python train.py --n_layer=16 --d_model=64 --n_head=1 --n_kv_head=1 --head_dim=64 --d_mlp=256 --vocab_size=512 --activation="swiglu" --norm="rmsnorm" --norm_place="pre" --norm_eps=1e-05 --positions="rope" --rope_base=500000.0 --rope_fraction=1.0 --qk_norm=true --attn_scale=0.125 --bias="none" --tie_embeddings=false --parallel_block=false --init="uniform" --init_std_qkv=0.0541 --init_std_o=0.0 --init_std_up=0.0541 --init_std_down=0.0 --optimizer="adamw" --lr=0.00497 --beta1=0.9 --beta2=0.98 --weight_decay=0.042 --lr_head=0.0052 --warmup_steps=259 --schedule="wsd" --decay_fraction=0.558 --decay_shape="cos" --final_lr_fraction=0.1 --batch_tokens=[8192, 16384, 32768, 65536] --seq_len=1024 --doc_mask=true --train_tokens=147200000 --steps=6122 --dataset="wikipedia_en"
Each number is 128 + 32 x the weight over its row's rms, rounded and kept within 0 to 255. Layers, rows and columns count from 0. The size above them is the row's rms in percent of the matrix's.

# layer 9 attention key, 64x64, rms 0.163, rows 52-63, columns 0-63
size [102  96  84  86  88  72  81  90  81  75  92  80]
[[141  72 115 178 167 128 114 163 137 171  87 160  81  96 194  95 199 163 111 161 113 170 136 159 114 141 116 149 109 102 126 118 137 178 152 125  82 132 144 151  86 144  72 132 112  79 100 112 104 141  61  93 183 143 128 129 130 114 116 137  90  74 117 155]
 [165 178  73 175  85  63 107 152 143  93 164 155 143 124 132 206 185 143 110 132 161  94 170 126 138 127 147 141  93 106 125 141 113 154 109 166 121 208 154  98  96  66 139 103 123 102 115 119  94 143 108  91  87 152  91 154 104 161 108  94 128 104 125 101]
 [107 141 177 142 161  79 127 157 111 148  68  68 118 147  44  80  80 149 141 109  83 119 100 112 115  75 125 115 145 134 118 122  83 118 129 139 109 122 151 130 208 141  92 149 103 179 145 164 129 114 143 157 169 155 139  91  76 181  93 109 127 158 155 129]
 [ 85 167 143 157 123  68 127  54 122 155  97 124 117  95  99 138 141  96 152 137 116 122 103 122 123 139 141 140  93 148 131 142 192 117 126 136 186 187 161 102 170 141 111 113  98 104 158  80  88 188 118 151 158 153  49 132  75  87 180 104 158 116 112 114]
 [123 119 190 129 112 139 158 163 155 129 177 205 167 141 159 103 157 110 106 159 155 162 146 115 153 166 105 147  85 134  58 130 167 148  92 167 176 112 143 130 106 100 139  70 132 105 124  91 154 173 170 133  88 103 137 147 163 135 130 124 187 204 123 129]
 [128 133 125 177 105 190  96 107  92 101 141 117 108 146 111  94  77 116 124  57 148  71 127 130 102 120 153  76 153 168 110  99  95 145 107 123 185  84 107 130 186 148 148 115 130 202 104 159 113  51 147 161  85 119 116 128 106 150  81 126  86 144 121 128]
 [117 134 197  93 128 127 172  89  96 110 157 112 113 103  78 124  96  51 128 111  82 138 165 108 164 141  95 137 102 140  94 132 181 110  80 145 172 167 101 143 171 135 159 134 146  43 170  80 138 161 132 181 113 100  99  96 108 131 151 130 143 165 118 145]
 [ 88 150 135 157 159 192 106 141  90 126 137 116  87 105 156 121 156  95  90  95  81 103 130 105 152 215  99 159 112 145 119 108 139 123  66 126 164 152  93 157  68 151 161 131 110  61 133  86 139 115 105 114 155 159  65  77 113 110 142  86  90 117 144 121]
 [ 93 110 133 167 126  71  98 114 123 142  58  82 102 134 140  91  80 144 152 119  71  74 126 104 116 108 129 115 116 113  79 138 127 171 141 184 168 108 160 143 201 107 100 123 112 157 127 106  96 118 123 198 179 157 112 103  77 156  97  94 129 148 115 173]
 [140 108 132  75 150 169 169 119  79 106  49 119  87 145  98  54 121  90 157 123  76 137 146 141 153 156 111 147 128 158 156 131 175 118 146 153 122 184 149 138 111 186 128 134 152  89 166 110 146  93 138 175 120 153 150 107 175 161 108 116  89  68 125 176]
 [ 67 198 161 127 137 166 115 134 110  85 134  91 131 122 156 166 106 130 124 142 101  73 132 100 160  96 156 153 129 133  97 110 140 121  97 116 137 121  58 134 106  94  95 172 163 140 144 114 144 201  99 101 209 124  85  96 172 140 147 122 134 200 159 143]
 [123 108 150 133  98 204 178 166 121 143 117 162 108 122 145 109 148 112 116 196  94 140 199 121 138 100 128 130  90 152  81 161 144 186 110 133 109  71 113 118  72 120 123 180  81  96 178 138 131 139 127 133 110  95 186  88 135 186 137 105 131 122  82 156]]
# layer 9 attention query, 64x64, rms 0.212, rows 53-63, columns 0-63
size [ 99 128 119 116  68 119 125 132 131  84  96]
[[ 95 139 127 123 125 144 145 156 172 119 137  83  86 119 138 145 116 158 142 110 116 203  99 128 151  71  77 131 162 133  78 123 110 135  94  54  87 139 152 106 141 154 119  99 100 125 178 148  77 133  79 154  97 141 108 134  89  93  97 162  75  74  59 107]
 [120 112  74  85 103 171  88 128  69 125 145 148 172 126 112 162 115 138 169 176 138  87 132 106 110 140 118 135 165 124 145 162 134  58 160 208 150 144 105 106  88 143 121 167 197 128  99 159 178 151 147 115 101 116 159 132  78 111 158 112 143 175 183 126]
 [ 69 149 166 162 133 109  75 103 128 143 147  94 107 125 120 147 140 108  87 171 118  95  81 147 144  40  88  87 134 164 125 178 150 148 151 172 118  96 103 105 111 168 175 126  90 201  91  84 135  87 108 157 155 105 107 154 148 100 100 116 105 133  91 152]
 [138 111  83 108 125 187 126 106 169  68 147 114 154 104  86 123  97 146 150 118 165 215  85 137 143 116 111 136 163 162 118 145 100 144  54 100  55  94 180 180 123 143  78  86 107 120 170 146 113 123 117  80 117 132 124 118 144 105 110 123 120  75 120 106]
 [125 127 164 126 161 135 147 114 145 144 129 115 147 140 137  77 124 100 120 138  96 125  62 162 135 163 126 152 110  80 129 178  92 118 137 190 147 114 171 123  72 104 178 157 104 123 168  94 143  49 109 137 129 113 103 165 232 103 129 125 126 187 140 171]
 [ 67  91 129 170 112 133  49 117 202 124 142  95  82 115 137  71 147  97 114 167 152 102 104 136 101 127 132 169 118 149 164 183 145 158  89 141 113 133 141 132 111 126 101  87 106 110 127 120  90 156 108 139 165 183  63 152 105 142  55 150 151 132 128 168]
 [ 81 150 158 141 132 106 140 122 230 198  93 105 136 115 105 120 133 130  93 166 136 137 110 152 140  82 177 124  79  90 102 201 164 155 107 125 163  91 121 147  78 108 124 162 101  87 177  75 123 105 142 156 120 105  78 157 123 108 124 150 109 137  96 133]
 [163 170 139  82 160 159 149 125  69 122 128 164 160 133 143 151  94 180 141  71 148 218 137 129 139 129  85  86 117 135  98 128  91 128 151 128  71  79 152 166 165 146 152 112 135 125 145  95 142  94 134 154  87  60 118 132 160 128 123  96  85  62 132 127]
 [ 80 153 119 148 159 151  94  90 147 127 179 112 153 154 100  73 103 147 134 132 156 122 117 158 113 114 152 179 130 109 117 152 108  54 133 174  92 115 115 130 104 167 137  99 192 125 133  77 114 225 118 146 152 135  88  61  92  62 120 119 124 138 136 134]
 [137 111 141 156 175 115 116 175 129 117 144 131 124 101 102 158 153 122 141 173 147 207 145  89  73 141 121 141 149  77 147  92 210  97 149 131 106 156  92 132 101 152 128 108 127 188  60  90  93 100 147 122  69 164 147 146  84 134 109 131 151  96 187 137]
 [110  78 114 152 108 146  95 107 165 184 100 171 127 120 107  84 103 156 159 112 160 162  91 117  83 129 183 129 145 140 151  71  96 129  64 107  99 169 108 161 164 133 105 123 167 124 179 111 105 138  92 179 100 125  79 137 112 114 114 134  65  65 175 116]]
# layer 9 attention value, 64x64, rms 0.177, rows 0-12, columns 0-63
size [ 83  98 108  97 107  92  94  96  92  94  89  97  87]
[[112  85 157 185 132  77 126 144 118 119  99 155 122 127 148 187 148 141  92 143 159 121 127 175 119 132 175 177 176 150 132  88  87 137 103 104 180  79 108 176 120  61 137 176 168 135  93 156  91 169 159 140 139 114 118 159 123  68 168 160 179 114 149 117]
 [119 135 149  87 122 140 147  73 130 125 118  65  99 128  97 178 127 200 143  78  87 110 193 117 130  64 140 143 139 165 146  76 108  82 146 160  42 142 152  67 154 137 141 121 149 130  93 153 139 149 143 112 155 112 169 105 115 145 130 106 175 131 145  88]
 [108 185 177 129 153 118 139 112 128 150 165 164 132 130 176 179 154 181 109 102 119  67  83 112 120 112 157 162 175 144 112 122 139 169 127 116 111  90 167 220 120 138 130 143 148 151 121  54 124  98 153 120 141 149 116 159 176 170 110  88 110  69 158 120]
 [ 95 189 137  91 151 175 116 127  67 114 189 105 144 138 109 154 157 164 119  63 108 127  91 124 142 112 145 111 136 133 143 110 102 105 112 144  79  96 123  98 117 136 156  81 133 149  80 130 174 102 165 188 172 180 154  81 147 108 111 104 149  56 146 173]
 [ 99 170 197  64 122 130 170 119 130 215 135 128 150 141 117 147 139 177 141 108 139 100 137 113 134 152 107  98 117 158  82 100  84 128 145 128 149 199 114  69 143 174 103 140 152 163 148 137 116  59 139 103  86 107 151 108 154 125 154 104  72  97 118 166]
 [130 143 121  90 109 216  94 144 169  94 127  78 113 129  66 127  89 142 144 102 180 149 139 107 134 136  82  89 101 146 116 169 130  54 147 122 127 119  95 158 179 189 150 129 120 123  68 137 176 141 112 166 115 139 152  71 117 127 136 156 100 160 142 175]
 [119  77 101  92 145 105 151 106 118  99 143  96  75 152  98 122  82  75  98 132 135  94 128 138 158 104  95 139 236 158  73 123 196 101  94 115 173 165 125  97 114 103 166 150 126 174 111  99 168 167 157  94 124 106 108  99 121 140 137 154 139 108 162 104]
 [199  94  64 106 123 116 130  70  98  69 151 106 132 144 148 129  70 112  97 104 205 160  63 115 118  87 116  86 138 136 163 109 150  77 164 163  96 134 117 151 169 126 121 122 162 108 133 182 131 124 169 146 169 152 159 113 177 138 107 145 122 138 131 156]
 [109 146  50 110 129  96 159 100  50 163 111 140 125 152 155  69 150 114 150 143  85 161  80 131 116 180 139 150  79  93 168 139 168 122 153 123 163 143 151  98  85 127 149  57 149 155 159 166 110 128 163  91 121 118 127 180 106  99  93 145 140 153 147 174]
 [ 95 132 120 148 176 152 130 137  80 118 166  97 130 150 132  80  82  87 125 160 138 135  83 125 124 127 114 158 166  78 165 114 185 190 120  86 185  92 118 103 105 100 171 162 143  79 184 151 171 117 162  84 147 105 115 189 134  83  99 129 162 156 120 109]
 [136  99 142 117  76 119  85 163 114 162 105 142  57 119 104 133 139 125 162 147 142 143 127 134 150 134 118  95  84 160  59 120  87 161  76  92 190  90  84 182 181 160 157 157 150 137  92  84 147  84 101 110  84 128  93 105 163  72 149 117 111 113 146 117]
 [152  97 127 176 145 138 127  99 136 143  88 203 133 111 156 136 171  68  91 102 130 138 148 179 155 115 117 135 136 120  70  81  53 165  95 138 122  80 124 190 103  82 100 151 125  92 131 116 161  81 112 161  84 118  84 106 155 144 135 125  96  88  94 155]
 [102 146 115 146 111  55 143 102 133 112 139 163 180 125 151 114 177 105 141 130  67 115  90 129 143 172 174 109 117 107 161 149 133 108  96 187 158 171 140  77  70 129 120  93  99 190 156  95  55 164  63 113 133 137 114 155 128 170 146 136 125 130  91 107]]
# layer 9 attention output (transposed), 64x64, rms 0.176, rows 0-12, columns 0-63
size [ 86  96 111  97 108  92 100  97  93  93  94  97  85]
[[ 89  69 105 127 174 100  90 134 166 153 153 135 156 170 125  83 101 101 117 145 148 143  77 144 149 125 159 164 121 125 178 134 216 121 165  89 143 190 129 134 114 101  82 136  92 148 175 149 126 144 123 105  61 131  93 175 109 139 150 126  75  94 171 136]
 [121  92 128  93 137 183 129 123 120 122 147 144  93 128  92 133 131 128  89  95  62 177 160 105 129 123  85 113 107  81 138 113  70 150 107 187 164 115 185 100 142 116 162 102 149 103 157 168 126  48 102 138  87  79 134 101 163 101 145  70  65 142 119 136]
 [126 146 105  50 128  92  76 128 154 121 140 126  81 157 137 124 140 125 107 124 129  99 113 128 152 149  94 101 131 141 112  69 142 128 115 231 113  95 155 105 144 167  79 157 128 105 114 221 131 197 128 176 127 160 138 126  75 155 109 123  92 140 118 109]
 [155 162 129  71 100 182 122  94 127 136  69 146  75 177 151 180 126 125 114 138  88 139 126 120 123 130  94 171 164 121 155  84  87 122 132 176 119  85 170  84 136 133  90 170 163 139 133 152 129  78 108 123  85  95 181 186  76  94 100 160  91 132 129 131]
 [169 186 114  92  55 127 125 103 119 100 121 136  98 130 174 167 149 136 113 158  85 174 196  98 123 129  81 129 128 144  94 147 128 148 153 164 166 118 100  85 185 149 158  93 138 109 137 121 105 177  64 156 157 131 142 106 127  90  96  65 108 127  72 143]
 [172 193 139 126 135 154 175 139  90 118  82 114 127 119 102 131 158 104 100 125 108 187 151  76 125  82 105 128 141 153 124  98  47 113 111  93 109 106 116  61 162 141 136 152 128 105  79  85 129  46 103  93 114 118 158 116  76 141 141 130 128 124  67 104]
 [ 97  55  96 173 128 114 140 149 128 188 149 143 103 120 104  93 134 106  90 142 150 118 183  97 116 147 126 167  95  95 168  84  74 178  97  70 119 161 141 115 138 130 147 121 117 140 146 177 108 191 131 125  87  76 127 198 111 134  97 186 102 118 109 136]
 [113 141 140 127 109 185 111 135 112 177 114 148 109 180  53 137 129  89 142 112 109 124 157 160 122  97 115  71 105 114 157  83  96 128 106 115 155  92 139  84 102 123 135 180 165  98 190  96  99 101 162 102 108  90 111 203  66 100 100 132 141 124 121  68]
 [120 138 129 129  89 137 174  98 114 141 151 152 108 233 144 134  96 137 149 135 155 106 124 164  67 153 116 118 164  93 119 128 118 149 151  74 156 148  77 109 143 132 154 142 158 130 174  47 129 165 182 148 126 138 147 136 184  80 123 207 140 125 141 144]
 [ 62  72 146 129 129  68 152 146 160 182 105 142 130 201 146  97 136 167 103 146 152 114 117 197 109 132 120 120 146 138 112 132  82 127 101  89 142 140 126 169 105 139 117 149 141 114 140  87 138 187 132  99 103  83 130 180 144 160  54 191 140  98 160 136]
 [152 143 115  81 145 145 138 135  71  82 125 124 179 144 140 138 176 133 104 139 211 176 131 128 165 107 142 191 114 155 149 143 130 143 125 149 100 144  80 129 129 113  87 146  78 136  73 180 137 182 122  81 174 118 153 103 111 176 147  88  94 112  67 152]
 [134  81  97 133 145 124  73  86 128 126 142 109 108  90 126 160 131 106 164 154 146  71  86  97  98 108 180 158  99 159 161 176 227 130 132 116 141 125 119 196  71 122  76 182  82 144 107 138  87 168 114  90 145 132 112 129  93 141 143 136 106 129 144 146]
 [173 145 150 194 123 137 110 127 137 122 165 149 122  97 167  99  76 124 180 130 137  90 144 107 147 183 148 159 150 120  90 158 145 144 156 154  72 162 103 170 120 146 112 105 117 171 145  98 150 131 179 199 173 169 136 127 165  87 150 133 186 146 200 137]]